Weights of a small GPT-style language model, trained from scratch on English Wikipedia: 12 layers, LayerNorm before each block.
Each number is 128 + 24 x the weight over its row's rms, rounded and kept within 0 to 255. Layers, rows and columns count from 0. Numbers have three digits each. The size before them is the row's rms in percent of the matrix's.

# layer 6 MLP up, 768x192, rms 0.103, rows 141-213, columns 96-191
096:094128146090107138153094172118127117122135128134130125106107153167140136128133145127132077122078133113158129074133138108143129126077110126099123126137116167120088102115150107111116186141142104159168136124136089095072138166163127113174121134167115113063131119157097120150101113117116142146
087:153111172105151140124132126165138073126128125109117145128088127113162121141126105084095140141150134112126116103115102142132102120114163141131158135118121122121110119131075115104130140127108127105103141141093114117151104140134110104148127134112091162122112111109098180116064190147150182135
103:162134109121160142140133135102146157106145138058104129144126158150109150070135144130134105093126134136130187064094142081147139100144152136114140123134160140145142113166115178126123168147137130119135126139125138149152114144108104102133129130110140109158141150125124091125083157116144108125
106:167114170119141073186132126129121078137135134138081152147081145134090109137149131127113082126158144114127117117117103115119126108120102127151142120159209096133094107144140126158117106110151123124142128142114132130142090108104106115096132127118144149092100087109153162102117155125107181121
103:128173118120114124150153115133187158132083133152138138137140088102134151153114126178109110112150127112108097133156095129138116126110103105118094130131154084121173135115145149114125113136180111148118108126119156130156116162115161114154127170102123128106086116117158135100132096107141158135
095:156146127100097174126128116164140100113153125128124119131121154137171160131120142083105109168113150128130170120099144103139143142144127105132179132096141163114158110155130137120144158107115140147124114112084079125153122124116101129099090159114117105139102108143121115149144069128119167112
101:151152129141130145126141092164147147143140153134159102169134161158147134140116135137146119173107110119080108145096119123110088150154104134101118074116121076133115151149124134115118172141149082132131138160122135095115106117135135100104106179129138124152151116114155077080094131115143086096
138:113139137126113112117128111133119112106116118121136133122126153141179131075138113126138135151130123127180098153142138143162118145155106132159162097146113116137096102124115158139123133169106118136185142123089142123150104154131097125151144083189114163137140131131126129131146142095107114084
090:101112174134116093156118110147156128130123111079146128099076105055147151140099129120052132133139116136112097143112158107130076154147119172105137123136150117178135128133107111132086112144146115147125114139083111172125126144124112113122150106149151141145134125164159098185094155110143141120
090:138151124105081138102087136160130070154114149088116142157116085192140113168121131116136175100121113182158140130127148163088134124153099105113154121158073162164091095123130138166137115143156116154157098099138152127111095118117110143164107114134145131119128108111145141110132122145145124079
103:136143123152116149096125138125117111142085117105125104094133092158124109112103127131099168107138125174127106154123110089083111086100118125140161166131121139143130089085188126110153133163123105109111081087164089156131074110111127094163167125095169119121099109137156145170132143141123135157
078:136126141142155089145140128124145145134141156101146151127143141167155097085141161113200120100130149098118149113140089141122130115153157113077109136134139071155111093135123126132140081145105132109092092132141125117130068105143124124122108105119125114108099192149119132152132128135136158147
099:142095135127105108162082116115129108138140072097126145074132144145116145115174081114125099152148158141114168130096131118174131102098117111147116134122142117126120076160146142111135096143139115147132157109115094158064129126124146110134138112132150121140180154093177128137114141137132146121
088:137116143136115133090113148111127160127108134110104135131130124103080081135171159165124162064138110102117145109130136149125115144104149164090172107137106139126092092176197170141085118108129116171122119138150138149099143081118156109143104122140162130142105160113123108091084099159132158152
107:115130096149145165134155142121128091137132142147110148150145117168165154107118117147123158126154114114154109135153091125133116165173120107165125128096114104099137115146112115116108124150114075166115110107093131108142152158090123113141112105141106113141118102169111125148141113082122156115
105:186094129097140121145140114080128168126159115148130149122128148145135134082110139100136098122108139130156096114106136120155128180107092145105114096147146085113117122131093120121125148157141118182154149131095117113130129106128098112166089089158124145122109162170144144094078081160075094111
120:105113093141126120179113130114105142149122161107086133085114121157123107156120120158120122122136168143153094159142148129153137114163116134140138136089124127153200118153137126144101088120125117138138101116143104173121068114138107097164064122158089109128123154135155118104129116157130142120
099:089135156081092132146166142124172110156134100104093119119114138132144140127144116159118105143164156149096118129116147114105122119119160132137100131128109145162142081091116128151100129153126133090113120102102111180140066152148096153145128177143116135090124102114132120174140141132140110146
093:175161114107114134096105144083158140111134121134117148095137163107086128127147084161111120143140163152141144110085126121125119144096191165117156080136165154120101137127146126139123129155145135140136105115109119157176155126112164120148142098158105143126111101131159159145123121110142104121
101:115154124132144117114158108125111183120094145109121132152128146112164124138133127133105162119064135160097139152105108125144125112109097092091146169095102148134097126104160136160087088077132138143092128141129096105089172175130125099111119130145173129127107159144113111116127134133084128098
098:107119109147112112146109107156130128118161102099141177123102157130130138121095117150135140139121139113121132137142116157108137102133117106159123118132089140143139103134146154096146137115137117129111153162136095129172136120136135166118149089160122088159091116106130144090180134099083176097
103:111158142115117129175162125126151115082133135145158116129130129170132129152105115182137105107141156113121110155106126161104127131082149139111147147132130113091109103145114129140119147123131120152129127109076125155123126126132174164119113126158125164107126098136118181160129151154151087118
075:137129149138169157141145127119124159157147165125132132110102138147099157138143151137094144164123095034057104123164124113105175108115125105127129159138160118156181149143131145124162140161123164119122129147099167152124082148155142116111156141109152112109130125116076123120108108105137116162
094:107133123113132139095117102151081100171128094107118121163098123090158091141125107202125111153084138100155109101102141116099137124106133173156105160135150182125148123118132096117106158128183137139110092120115141132137113169100175169069159123128119168134166144108137121131066084132115116124
095:156142148144133140135131117131127144178138117147126109139179163092125146100133117152099112144122130151138089101130126138074149102100151133143138170112176156110111121111122146111128097110135119136114149128104153153097118112160144107105185123158126130146156120110131105110123158096155114154
099:126170127110085122137102105139104099115089104106177173135163140130163114129147153133189124094117091114098097118111118124093157144129128143137117110200116132153119151121183115100137092134152153155171142110133149107139099161100105102148126145166144114120129133085116122130148087130111163121
103:144120083147138091155116092115107095059159120146141121105127143152098125132167133096158105136161148117127090096144160082123127130111138129136078146099114149137142128167153128096165130120119138132169107128143107160110099151121156125066152137140091182125099099094162110159128090107130154169
113:127139122164113104154122100111068175141092111116113141095140186108145114125128118165118112155152121174132141129156117088123093162148103107115131135141162108129173127151153146115129065122118122145126122146113123143106128136114135106128161118103130126161129149139132171078107102122174119091
094:150104164103128146143080149128098159104127139152146163113106130139132132180137119095138108142099158134114113068144134084114147127102143095106158154102130123141111108149105149133135119150107113089110148135134170128155151124125150180142136191170140117122126073117123153112153125135134132090
098:110131117143120124094119111124104111134146141097155097119112102123121136097111129163101133105076138124116133111124188148105172109135078147157167137121128111108138153108124134173128129126140159139162112130171155138114125123124152120114151147138134130137130107167129117107143167151133129113
107:110141108160162092128111124113100145119139108114067134056107130139108122103136140144105126080125146153073122142166131102112096121158112129156134136117150120120145154117123096141152115114139145152074131164118164154098103128126146101112168134103148122137117134077146152163131140108143124100
099:152097175142147092140149095151109120152104192124107125153155111197112174138113126112145088147119170154082132176180121123147111102154123123112126121131148122162148171147112114124155095101111128142115093104143117118117115140142136128105101166152145114139119139090112100131126133084159152133
103:112139132109138106185139143122148154171192115096125125130082158181109106124166125134105169107098142134117134095121127092145151170143133100120137138118125173154108133140170105129157110127162110104115122108147145130118144133123133114162104140132140118127092121116113134155152153122092146112
088:145146067101116085115158087132172134136129113142156125103100105117138161160134143131160173124115149126116125117125088083132096133161093118124172110181097122127155132188116157160139095137146143147123155140145139125148093123164154094104129130186116133135096129126182076106142140111177098173
103:139140145141143105141142121186146121150099122154129103133135156112130142090126096114144130089132140121145127177098198165102097139133156117177126129147140156110151107116154096110109146108115126100134125125113125085130093169122148170099157140136121133135127159118160163151154182136132091156
097:159085100108151110144099060098113144115075114139130115150150146118125128093166122142159150087156126164138118091146126116127126182138134154149124078116090119135130136070106151135148174153147127115135173118142121122128095122144149122188131114095099128152120137129125117105149151125091133132
087:131133154095166118135132152129161122161137136136172093141104135179123087127110151098111112135154134129094115127121090108138123143176157141120125113121106121098111120123105151154122131128173113144096112140128137099116101087122110149126142118139170116088120108106103112093113152139145153122
099:130125157145123123170109097114127122084166125119128080096103115137126120111108090135105143145113175151112128153119197143165157123131118140153145116085123143092131139132153082142098123081135103116131116131135113137120145166142083123108098143183103126122147156119079141112083075118137108123
102:125104188139109138109103186148172127108131110120146091148145140131090119109142089117102116086155099103105132107167169076076111117089107092143159129188108129116135108126158124185124116137132120145138158136123110099106149125136127108130144178132086125115106142134090119117101134150157142086
114:132135146057158132148123115155117132147139143125157152137147186104134133121136088144169135128170110141110150146094170097115111163102143130133148114104133112153077107142137127132130126075118122156108121153131120107152107101120143140125157151136119112146120102140121103121095134102120125118
089:107153153099130120134124120134137111095062152122106117150133139155106117108080101146159133141137138123080140150129130127092132172089114155176148125147139114128119109123126101107138151101103148145137122085124125105125131139129161106127161126115128145115066175123166139136103154140153056151
097:105093127146167142122144150152137146148136086133153112152119165112139136136132124137144092112125116134128110152078147128125122140145153092162128137095112114170116130152142131151164079118152175125104096087146103121152154124107129107175138138122134146118146073107119110130123112149115153150
110:120116148130109111156127113158133127133081128077123113184105174090122123132154128177094162148157109112137135155121193101135110147119097111159126112131097171158144129102124148121175114151085104151085116117097129160130097157142120126129131131096126114150097107090131117105113133118184141143
107:104116136132123124162123150123154121105133119120129099148116174083143135087166106135156086139148158097170120168142116115109122121117139105128137158186147133134119106164113112108168144162102172098157140154150115126133149149118146170151111147086138123139140140125095120137102121125111132086
119:117097126157135146149131129157154159075142160161110105144143139105148118153141177130101161092069155129130138118153128112089137106160080116126134079151085103092093085150113102091152144138136142152160152122090144102140172129116098117132123114119120091103170128133111086137112098163157142099
103:162110141102107193136151165110146107149096135129133156172167125092118144134122177169138132125121096093145152141117150135127156092124107126119127169149125106101125117152139090105131121120083158115077129161119146103114116100155130120124100130101104087161105168124119119173121184128122140086
109:109122073131111123138139125104138128158110136177105139120117150110159188163127098177139115108173163161123144127120133113142101119093165109140129121140157094188131096145125161124103116118176120085153106105160132081142124166134130153098159144099151083106145155101132153145095113080124103143
112:140141168126071132117140101139128135117130147130138070103116129163139125107163152149157164105113162112123148111105084117137159134089141173142139125131165163102156138125145121108116129126131138152104148129089089101099164131116123077067097176137175104120129147113125117140097151128146114171
093:139152134084125129110109107138113086108110137130171133113132106116139142119142115099173113176134114132161147138136139119186167134070111125098126088132131171140132134090089117111112096142143129185137143127100140130153158169110124113138109105103086117134123104117091179144135140183126137118
098:135093091137097140139166147102091119140163107116115144100133126121090099142156116143109112122085159138136139145147109139128120127107109103153117115153139124132095138160104136130072098045085123146107098089161138112127124111095144096125160117127121084140120112151132152144125132084121170173
112:087114138148074125155103085137144062179074156110155121165111120107120122112097132112121103074132118147060107086107118134140125142142108135123156117094142123124167141133156137121126119118133116154135131123081165119123109171141165129113136108161144120133152086120107116129151156167165161128
108:122115127156134126150119129127135100093127119132106150144149093150110109115145106151204148133092132160126168095160139117113107133145123125079141151100144132132108160107132178103110116134105127064180108124119141132151093128141123149143103144134138088099144127123093158142135150128097151182
104:120162147165117158133147110139117066115161158136082161173143113129139114122169097132166114105144155095138164131119150128104183107137144067153144115114105117171134152144146117110154158094190152128168128089138133137106097091131076134167161095096099152122128121146127122146147127140142159126
090:157118117128115147118082151139143137110125170131111105144144125099166090141119143171116124134134127148142178132100142145095066106145169142124152102137113190132152115158149135126144120084138096138090096072098096166105136091123125121116114138112109099132173107143111112131158113133161110112
127:162114111113118177088107137154129171103127120160196112087131142126110140144167112161121103124146125115141146136112132121126134122084104173174112098126097121106135152138098140136130153105132151140122115129120129097085099116132133074131124135125074145148165111112158105140107118104114200146
099:116139151150112065155175097142129147083102163160153192124108163153169169127107141124115123159128163104155142178112129134132133100168153136118146130175143139098110115110147084122161149140117117101183105143114081127096122138124123093109115129111120099145129126151083110125110136130116122114
095:169126100095156110136157100106148117132145081113138107105147127125126152106097133168143103100132109146122116089147158104124101150123163170143148110142152132139149101107117149084123132107091172124114137141147155116158130097119122118121118138170107141121138179124162121131120126121155082114
116:117134109101117097138103117117146131130154092113121104083093154144138122173146126125112127141119134082128142179114111132155105111133123116176138135135103121163170069093170142158104120154155144131117116127109126123070120134134201132123135130157150110145081137112117112117107140096154149134
093:098081086142129160096156113137144144154102136190158123121122147146132173145137132162121086166120097148159121133154162126112140148098182098121143108101115048119152114135148137115132137090115117159161143178120115141126125159101162134152136084140082123145158148117122122113122132150194142156
109:109144130110153099123133143105150080119180166121145138091181105125136140132125123189092129140111121170155127135120156160142094143158172103140165161166118138129133114121129088118163134159132115139128102190123165104160120131103099131112118095124150126147088125147121141150142111122112112071
106:162146163170181149163095130121128097137171119147150166085159162150184161089144162137141114126170132092110122151108137146127142123121141150141117088122128157144110107123090159115148111108138142133100110122129136160126134160081154125133123110107123111115110121165130137120146133129087132140
104:127125147131162140121133116149128129128115111128168091115140116138120121152127111139054160156146136094096109156134144107145150157117118175081109107089129192136116121128121182096149151102159138100117085134098129086133106106143113144109158100170114155136136150110114082114137136169141115116
094:173145129186096142126128135150116146085119105107131114115120144111170183122155113149168108146125124129141133108128135135129153135133120126170134128147099084151142136146110136130107098095106181126100124113122102139145117113182150111129148152114127181149119086122141105104118108091128159080
100:207116141108078123093092121124145102088143106137149163160102129129084147167109107099101151146162177116104100120144096147141109126130147133098154129132164154129092154186100133118119142132145139139119158114121092105118108137139096139105105132109123108191124120160130107153084106098111152138
106:108142139126104159132100152111164124154151092155097109122131129140187089137162090144162112145134096176154156136119160141156154120166171104174086111110133137144147127174090135158096142132128109150112100124127150121143086128132124126130135136128143125153157127146121132106160086140146145138
123:108136134151107124139124125136103132152111139142086164108175179143126146114156123133155096135125125132131126121126146123120099105120117160147138124114120100106116118124065104105131107124146167155125136128125138085089122093174098116102122154145140099144171186153091146199146122104112089141
113:090126132131119148088124141079141099164124152115117101144141106162137161114159134130109112141140111155116088130158186132130102139155132116142146085156141149083138114106133112123147126144136117125166145145136087160099167162115146094109177116150117153118127112135124115141145109170112124132
098:142136131132103148123164116113126096131118136109170145108155103080133144134092134118110136126139126106112158112169113098151134129134112106145105148160169151128099162146087151096148132157126172109136144076085119173115139140130113122116133127152131122138082125116134099150117115121138151091
094:111138104127106101096075110106165147126107109156116154099143084130086154118117120114180105076174162147125099113092096116119101173155137106119108127151187170115138127113095148137146109133135158104110140089108142105112132107148109146125139130145143135181174165121108159136158093142101097158
108:140155117167174154120097151104146119116151108134108116106150126128147148109122138116093113105075122135162118138103147147162106131105148088141109182107139180116128114130099141151134138130080098151162110131137108123110112158125131134098148113114075109156140110105117128146130107171124115129
107:095122145169110123135152111112145091140164138113112134137145134166133118114149089132101125102165152135133108098144168113118154127143075131142112167180091133125073137127138119174125119116124160160149160140115138146125134098195163143099097147112106145142146147142128120092109113122128108145
105:121158123174135144150114114149155148126118120136123150116133160177108109122156100121105152091099151141126107159084130095151122121134151118139121146141122144177112139108074136132143128119138183147138136164125111122123148180153120111138098161082128121117099072122096110097094143128132143109
089:135156100111107127146094123165162138113146131157147124135148140114092153156105116067097101153104097131142183094157161155168141125138101098103173115160134135067107158127126143096127144133129139098132112144119154129121127141148089120127157117115082114136121145123111186103127125112139100165
# layer 6 MLP down (transposed), 768x192, rms 0.157, rows 141-212, columns 96-191
096:168180124161136120129145110172128115135112130121101151122114135098110161097114153115124132160151133123123139156096126119124091066139149143182177174140123124148166144097111119143141075124154119153101152112128176142113136129113129114122156103096169138152113132111149101164143140132148129139
085:131119130115135157106121124100120154139114160141127119146121145169121128118144103133140101156095128128103160123120174132147134131124127132111131132153088097164104154123144165137151102183137122165131070143183153137123160135138147095134150159125140138154172161080160150151141144138117077093
094:087175121107082145124127135156080092125122100170163127138157130140102126156121116094112152107120115111134093174116130126152102161116101110159124127100105107101162130071139144112068125116107124110146160177122133142131141121144150093097163125133113145133158136096100116152148128157133171093
109:115150141129140139175167153123122163158132138154122104120101176093116092168137160110146106080128129105148147164093193146141112121130132132142136149118119153103104118123102162077107103103120110125114131140098091183118150132103113133148114111110151133119160134087143098134095109159079123086
090:091106159157156146161079134131110115090141192099135149130112138116132127149187144136144134122139107110146115151121102144147096087191145147166121112147165129141101125133102093122112120125112095075133134131149154158117139163127157130135138082159138099125117089141127142113139159137114109130
095:152127151128147113123143136109122093097151141117117094107107152126154123188143122136116175113112105171154136124099120092128146149103123103143141111123120124100133140136100119159138133130112134137113134138130117088145148161150066151101165149106175163097130139172115141146124145100128116093
103:164130164180152124099128128103125149095081096144115120134132126130097104099110117113118117154115116149108113114132117111127135129109121134114121129168146156110153137132080121154135134157135149075119125148077142142137134073113118152170099144104110139115105170130139151125088125099148146094
147:102109137144104138142111132135122112145142103121129102132124113215155095110143102126119145107129111123174139163129122158196163153135122118141133147140125121139100127133112105140143132128145095146157122096158107118130142156122130085152102140124141097122110089138076112151135141142101141112
091:114141142111154092132133143142150124136071131150138137099082098107126082103124160139161139131130114132148105140141176110053094107152144134084132133136158109115060150153122186108160110128159102138162119094173156101107130111140115139136141114134120149137127146123108097144107126149137134152
093:118079111123165143128137130106091140109146133111115162133125127140076103153143131100113100112153160122093140111193130101144141116141169107115105127126148102091175145114135143096105163127106127117136143183116117149133163139116133130122149103113113164135108095140140128126090164164122091147
098:126128158166145106121094140139144109119118095156113171095142148110117151157094162142139153136076122158112091098128086161160155086102141151117109074128163136074089122135136113132179152132109126142151122119151129064118123140142169110129162125160149122124188151102124123088115141156105099107
080:170117086126114142125131130161128115150116113149121136089152117104131133116131149157130136140149116136117102173153087120159146138086073138138132144105123127103140156110157175123105119125138125101155160106099163139195134078112154080117174104137097138104153082078134091156147103190140104171
094:160156137135120159085112129112115108096154139171108104143114081161106113162138101151138116110120149124147096156143130120116126109131141121107122173145146124128141101102096052136134141136113096083121119142117138153124106151140126133126096122132164119130124186134134158097142090126148138176
091:147115103143125120125138118142117143116114102134126121162099139154127142147122120120123095122154123168076116152122115111122127130153154120146098140105083124131128126077138091113122128084127111095088151134119140113138113137133104139093100162097144111112139128147100107174155126164132150121
104:132131107153103139137098133127137114112129113164191063144098137127115115136144106084119099163093152150144100103163120145172126144139121119134139126168160154172092146138109114138130101117123121108148074098160141126135130121137145091148128137182111125153153109104135180133135110162132123117
108:116136103161182127141147117170088137131089070123127114115119120138151150122139109164097147100121092083163127155143121172160136105123119122163115129110099141129146108115120110110128116135153133127105143150183141152094120157111110159124125168145118090127146139146115137165164116126098127129
112:086120084098138150108135137134122138101087125136161157123126146159148135113155118103140120152138164160136117180118177088111113098147145140127091136181144120146136126153088147142091109134135137097140180134148106146111074153113142145144155176129120136099114133138154099104139089177146116140
102:117149151127115148115161134112150141184095114091106125126128133151113108103157116139177066110114103143155163158088148117090098100118156137152141176122138150135143073118107134138110093157115153098102145131113124154108106116148140131147084109126147127107140138104102130162139122132100149117
095:103103170145095102140123100124115106144151114128132112140141124104171132153141129114103098113136147135106165084110124127133130129160153150093094131105134150098149128108106119107140130118123167113071136111093114060101114156118109110114098123108088136108118103101109111147174106164147147105
100:131082108141114122125160144153176130171151070149133148129082130154117167107113148123123129116140136119139127121090087125116142148120119170119158127141134126119150090153140127118157113131083119109121126131101197129148068094120115163142146144157135112149167117103140171122083178155103132145
105:148131126130146112112113189124115165180078177130141094108161110130130084097142143054147114121163120129134133148116116124122112106131159133141120112173137129154100154149143178146129077141186140142171124122100155108147194117096115102146113148135120107141117127119088123149082145142124106131
093:094109087120127154111107113085101128124099133121110142131159105163099130141133136139161125150105117134116162155146088126133141161157119128123132120098128160116089160152161113156118130142100118111129113104099118113126158087125128119123135146152070136146116154156184107112121145176117152126
077:149136145126095118129099121144121094098130093087151082161139142130135116126125138099148136118130170149189149080110117143120122136158146140107102146113111171139100119134106145118121156155163128132135120098138102136136106129118114117076111097103128122155083154136155141144125125136144092117
088:103138134125140115103123117121113115132150116105117136120110092156124121105094160124147077153142077151135170132144092131110109157140151108116106125156133135144116148124113134141117150116139188124104129148142109117130051135123079104095143136091128118157137132135160091115109092181128117135
098:180137146134121139154121151107122159141137162132139122099141153132159098156162109203087119122133125095151145133131084135208134154171126106107081106113144096155126108105157121163150110142105091131150109116110128125070141152135125080084116154154114154058132103115129132103116104127138093155
109:135137123131137111124151142129138105152099162168077154145123108187062156117157101095167114140098153154106145186157146104112121130126116101071139132118122141105110111111122091118116145141177080120184164097154117156130162156179105146136111092131141135158148137110112100126113127130132159114
104:179146117122132133136102097088142122141115126153139116100130163126104108123139118103114136141101147130129130149049145086132146164115146114094117186109149084149164119128142145132141142130116138131118139134129164110153144094142115097133102116148109142097110159093108128141116151159106146145
116:116146128180176167128112119160118111136164133132155178117128132170125120158099137077171150109128133117143150131118057146109181152163117128109122167125118106111106122117088096126115142118142165135134120104165107145144181144130117115143082081112106108097083137118138094131099083155107110127
089:092126147188121149109150130143118117140127135120109115164108117139148091110177127117110152149111107145141155142138118145128140135084116132131102086156088133096138152116130131131096128140131137141119122146116154112076097125144088129133125134104138123163102151126144120136120136117131127126
096:116165158133144150119160093080119094069113118141124138141146119114124141146149152090125145129117141148092124113115176138147171174124171133118120172147137086127101141070131141109164143138116126126117128132125129126137173131167142139054124076151130135172090129155100175142158085120107100124
110:157151153134129160157081116145116106116103124129128159149133159123099114134130107166150145122115119082149158127115123119141101139113081161112119134091123100160185115121153142107138145073169136145119084138143128174145136111128148133145094138072131169157096127136103125130147112099163140124
093:155136108094125119163134130110109145105153070155149122115127136124104128161129149110083138095121120148189139152129149151153147149085132149151148138150124138120100121167122129157123131144144095167145179098161089150146134126105127086106120095119139184098134097228135114153121132146096150122
102:133142133110163130123113115094115097099168120160163129151142101148100109127141097061154157154101126143126146096139127143116143114150103137114115149099156126100146160084113086142117092121096098155083109148115148141093195115109155098161132105111140112105109102089144126110111114166125146116
095:133153152180111113111098139152169122142114122108115163139096098154141092076127143103117081154140104140137145154158145147156158109130100138099081149126119123119116164111108124159121118151119123132162127156165141131144134112138099132156137106121134122112154135105076145140161169129124152153
103:150150132124136131116123092100154153073101165124164162134103100153113099152119175162160138113071125165151148107123091114105156163128127125107127119126127075142094140124138165102119100160121109157146129136141098112138092129144159111138110141086120135110157152117106145120094107141127137166
109:161145093188151127143172113116125135132111141140122115140110150133136097132153128129123137102116105094162122163108139122124091165129120161130131119154140081135149107150124154134096150112142122092136145078145140089171150132103061095074131126094130170128093165158139133144154136149129126093
086:119094122118133134081139121144140120127095147152069133108137152108116133114147098101141158123111109111125151113131114131114126146075151095105176131105125143157172156145132090126174117100130143121108097148159143151122168169148131138117112132154135120086118145129115098143110112095108113160
098:113129124147094151115131172094135126157091116186119120138093124119143111085108121155139123126181120095149118143137101131122154149114083130145123124175120122120090125148109145112115109154161156100138131139121144141154159065123123136139159098087151091115138152170108126120149124171155128145
106:162141115164090146161141123136116118146116157134117113087119127176150106141135099155171138067140085130126158132133165130129116114135131147145102155104120124138155139105105117144138154135109116107120092140130148153104134120137138088146086168082113068157147097152135122141137117137108127104
103:121107126083136115089098167156124114130154107114122121120121074097102156131146152124176154134081126133133122125123157135099131102129157115118110097066182115143104095087101075174114159100131129147118140150103135128144133088144111096116148138149125157101146113147124102157145171145141124155
093:110150141135142130141145139090132095173130121117118121117131144121114122090185152149144144083107081144122134089103104096109085077101110083107119142152151091140102109132125121134114081163108130137128139163154091149156153123164095158170110141133132152120121123128129118140090095157122138108
094:122135117108145141135120118132125140108136129083130141137142127124131120136137110116118127161127084155093130133164098117133143146112152161085175114134120079092122117106134107056066182091102115121141125158122130117123144126138171138138158105112096108169141128122133166138094123083144115143
117:119141108109199117176124144118128111130123150080181127110116132120105150089136127104120109144140127169106111139104145079086093111116147136156125149122145136118111107110127182143153126195159093121129109146107129097139120129136133157165133125124132132098159199110120129151102099157129123110
109:159118099179149180097112148105105142166133086109146121109157101137122115146126165092162153113143140118152116082119132130112125147168127135157148095084124134133141159141094106139095149098141122125078092102125158151135150136118152113104106118125088097137140146130167148123142154126094127139
103:105113128201131152143157123126115104148157081115140134162156127151110121104130133102138100153171134112100147175132122091139109136140150126132115141128187131122101111144143104130088129124113133177138085120090128101101178123156112164142129145081121113144102118109093132143109125114183114162
103:130145135116089096144141126109087122114136119153101121102074093173138132105126092092128110123129134120160152165157118127124092139120156169127154128146151145130137124099104152118126106129136146131163112143119099121154151121162104167126150119146108120120152104167075120166163101120117091113
105:147126124178126116149145157109112131111126150166116144120132170118104151157106100170126124139114106171138140086145104136136131123141147138127120116114099089129117136167099131102093152115120144130124123135136107081129095144118149125149131133097158104077165100100126190150115096128120143124
102:132139112119131142130155132105127175110124163103129128129114121126136088150105117085192105162111138138121103152077097130139145117144129098145120132123123059138079145085162160138153116155120123161169120115150114154127138126103128122166114080117139133131135145176178090095102091112101145084
092:138104115146149128158161137131116129171174107157105159172137140144119122160133098166097123098159151113113106102128126127059080148178133129136139112120121113100081127167152147129121152145130112119101135105143148114118121096136163129124125154125127103154157130123171141150112146090127136137
092:097151104062099119125112090138104150103134126137113081143142099122139122118141138142118106102101144109095116180132134144143148122145141136119126097157114128104138098082146151143162115119123145109124145179105138148127089174130067109117147143138123143138152137094169126183084155158156137163
108:159132109149135128116128150160123122132138126084153104129106102142140141093144092153129113122164141167115130107114161155084113131135139174119151124091093116146150076090140142131126116151113115132101114099151134118139074144143096154134106155145075131145167120108153131132133169167091137158
101:152138094177111094119133142134145151090118136151147128123143112135117153157122133132171117144133116146143131102085096083104152116073137112079096136132122125144076114129119160150119104136123107133151094111202094125187094111120156158123147131123129093131130158138086093199132091170123156131
105:134073140127106134107146133145127137100125140198183121125156134096134072160081124078139146108075153068117149142142132137094128136083126143119107136112111135107118116113150139152097142101189162152133121124105132131139183139155146119096141100133124130192100118137147115112098122110181140144
091:096107141164148104144153122165132112167138120119093116145120150080138130110148121088137119109125104091118188125132135171172096088112138101182144148130114146083115163131111111064132120153138123136096181161120116176146150180094132141137121150168141095096103126164168105115123139151110130146
126:095164129129150140130132150126127141175135143120144122132092130154137140063128106137128093134127145110134090125161145120087113148123140125112141121135115113169128124082137147160167128108112111127122161110140143114138139084103113113124128110172145138142149131091165065150174103112085091122
102:138115161100151147138130145057126141185171101116121100139175140144099093109134100163138135104117109134145084108122133078088170146136130137120125139095132108124162128121121157131092128139119120128126167128124203134145140135146097146166130099139148178105126142139157141126095116130117139142
103:093155129171114180135114127151156132133083153138113134141122115110142111132173142118134138122129093119096171149128149148096119131122162093116132145104103185135086147112126128122130134098118163128129114127138100145113134131138103131107130112129136148150126152112154128111122175108083093136
122:156127113098119082163161128126114085116186100111116118129118137099137148147121133093139108178087113139113171183123118112124124143169135160120150155110107147133136121099128165107132129135171159166108127181143122140137125143136166122111096119133155142112126136118137160119151124107115140109
095:129132102142112105140114110141114138125115132104111166108092113135111110123119052103139166107096136153149125104093090129185124126173108114083155165135146188163162136097151115107188167136143128121145144108099123110069095121143169104127112096141147131115125110095105093129150137112110140086
102:119142128117154113123154093160092126172119132166166117147137141082152141129128100111120107141126154127130122098117105097144156160143140147163178138129147140132130129149115129116154127141123097132169128159129167140126086123147135098128121099166116142102165114118118097142086097101126140134
104:150105123150097118159146097144145147130101146124120156174088130140112123135143147134105120154156116131130169113128128133118107117125120111164123165094087110159125165110158137119128095155145148192107094114115176164150147131102099098127121102153186089139101103144130109134116166144108150134
099:153166139134113113119138106120168138159108101100100134148151174096087131139115111086157139180138155130109116134148117141126153131126162086107117145109156116092201116133113157077114153115130115127127154096135130097124146156138109121119096181104165113133147101145095097099109141107112094121
103:119194123063172132110132124103176187125113134103154106115134149134099144099123137141138152174129104114148108164121111103134175114112158137113136128120162105128163131089096122129116134167107109126110126125135154120148166137127104124125136175121090130138141104128158143110128098148128088094
104:095119141111153146103114126128100100142160157143098154118154147136152148103145102174120156153141091114123141121102128087108132147136138103162098127132118134127107131160170193092090111128104130151109108107163106134117136164146123120102135147092115132098092144099109104088150164083113119106
101:129121115126077116136113143114126081118093106143132105128098101142130119125159146141083131110153118144169195124087153128120138087144118091101127101158146162152111129153127148128139156117123184149069098131166174096125147165109139142155147135110116165118123162122135158095138106093162138062
131:140108100142105105121162136168148072153157118163122135122095149129096163127150162159128141130107129118148136122111130113102125140149114134098106115156133130121140113123131145054144134135117084140167098108115130109126113097102130091130174122095129106097155129140121150094149141098143093123
115:139147121100119138139144118124130096114115133113128119147106111184119166106085184102187094144116169146137141137183138132105147184168117157137128120127101103072119104146152126175106121131159093148151108104150134141140102148190133123118145122119112148100144124149161158100124102107157118131
100:179113159118141128163091115144127137132093143158074096109108109102118154070179102114122112071118077118150121112103112116129123086113094137161125120149111123133118129098132152099116125077117152144146154164147111133120175129120136143140108147122171130138168159151143148163179121122142146130
090:115138155160145136153153175147150132156140137099113105150109139127146144149114144109097121093122134120125177113117140120114107082128111094129168103176107121132103165141087130114109151055141095106135162134134119140149140140138132128130121137154114150148113118122146131147110139107128128109
108:116117110119099136105157099142093132153129124121107106106146126112149169129155131153130154143147136114112130116120173137114175094095106116134117075147132132103134115152098111140068152145151096099099131097111107162155111157120146129113142142120109143106130117179119137090095140142152142128
111:131136146110099124127091116134150135136079111085118142116166127099126144150122144091140110111154121118108142079096138176160102123137138068091155097084119152169151121127162166137066122136093146099153108149142109117123194120091139128108149109138137106086132101141098111127113149118106155159
118:133141146101126136142111141136134162172102137128140136107110101142133141166112118152109140121154112086137123096127108138109103127059111165109075109100121125135138126168162114146152124155125127169129201156133136141157196116118143136125100137120132158127124139163109093107122136154114090095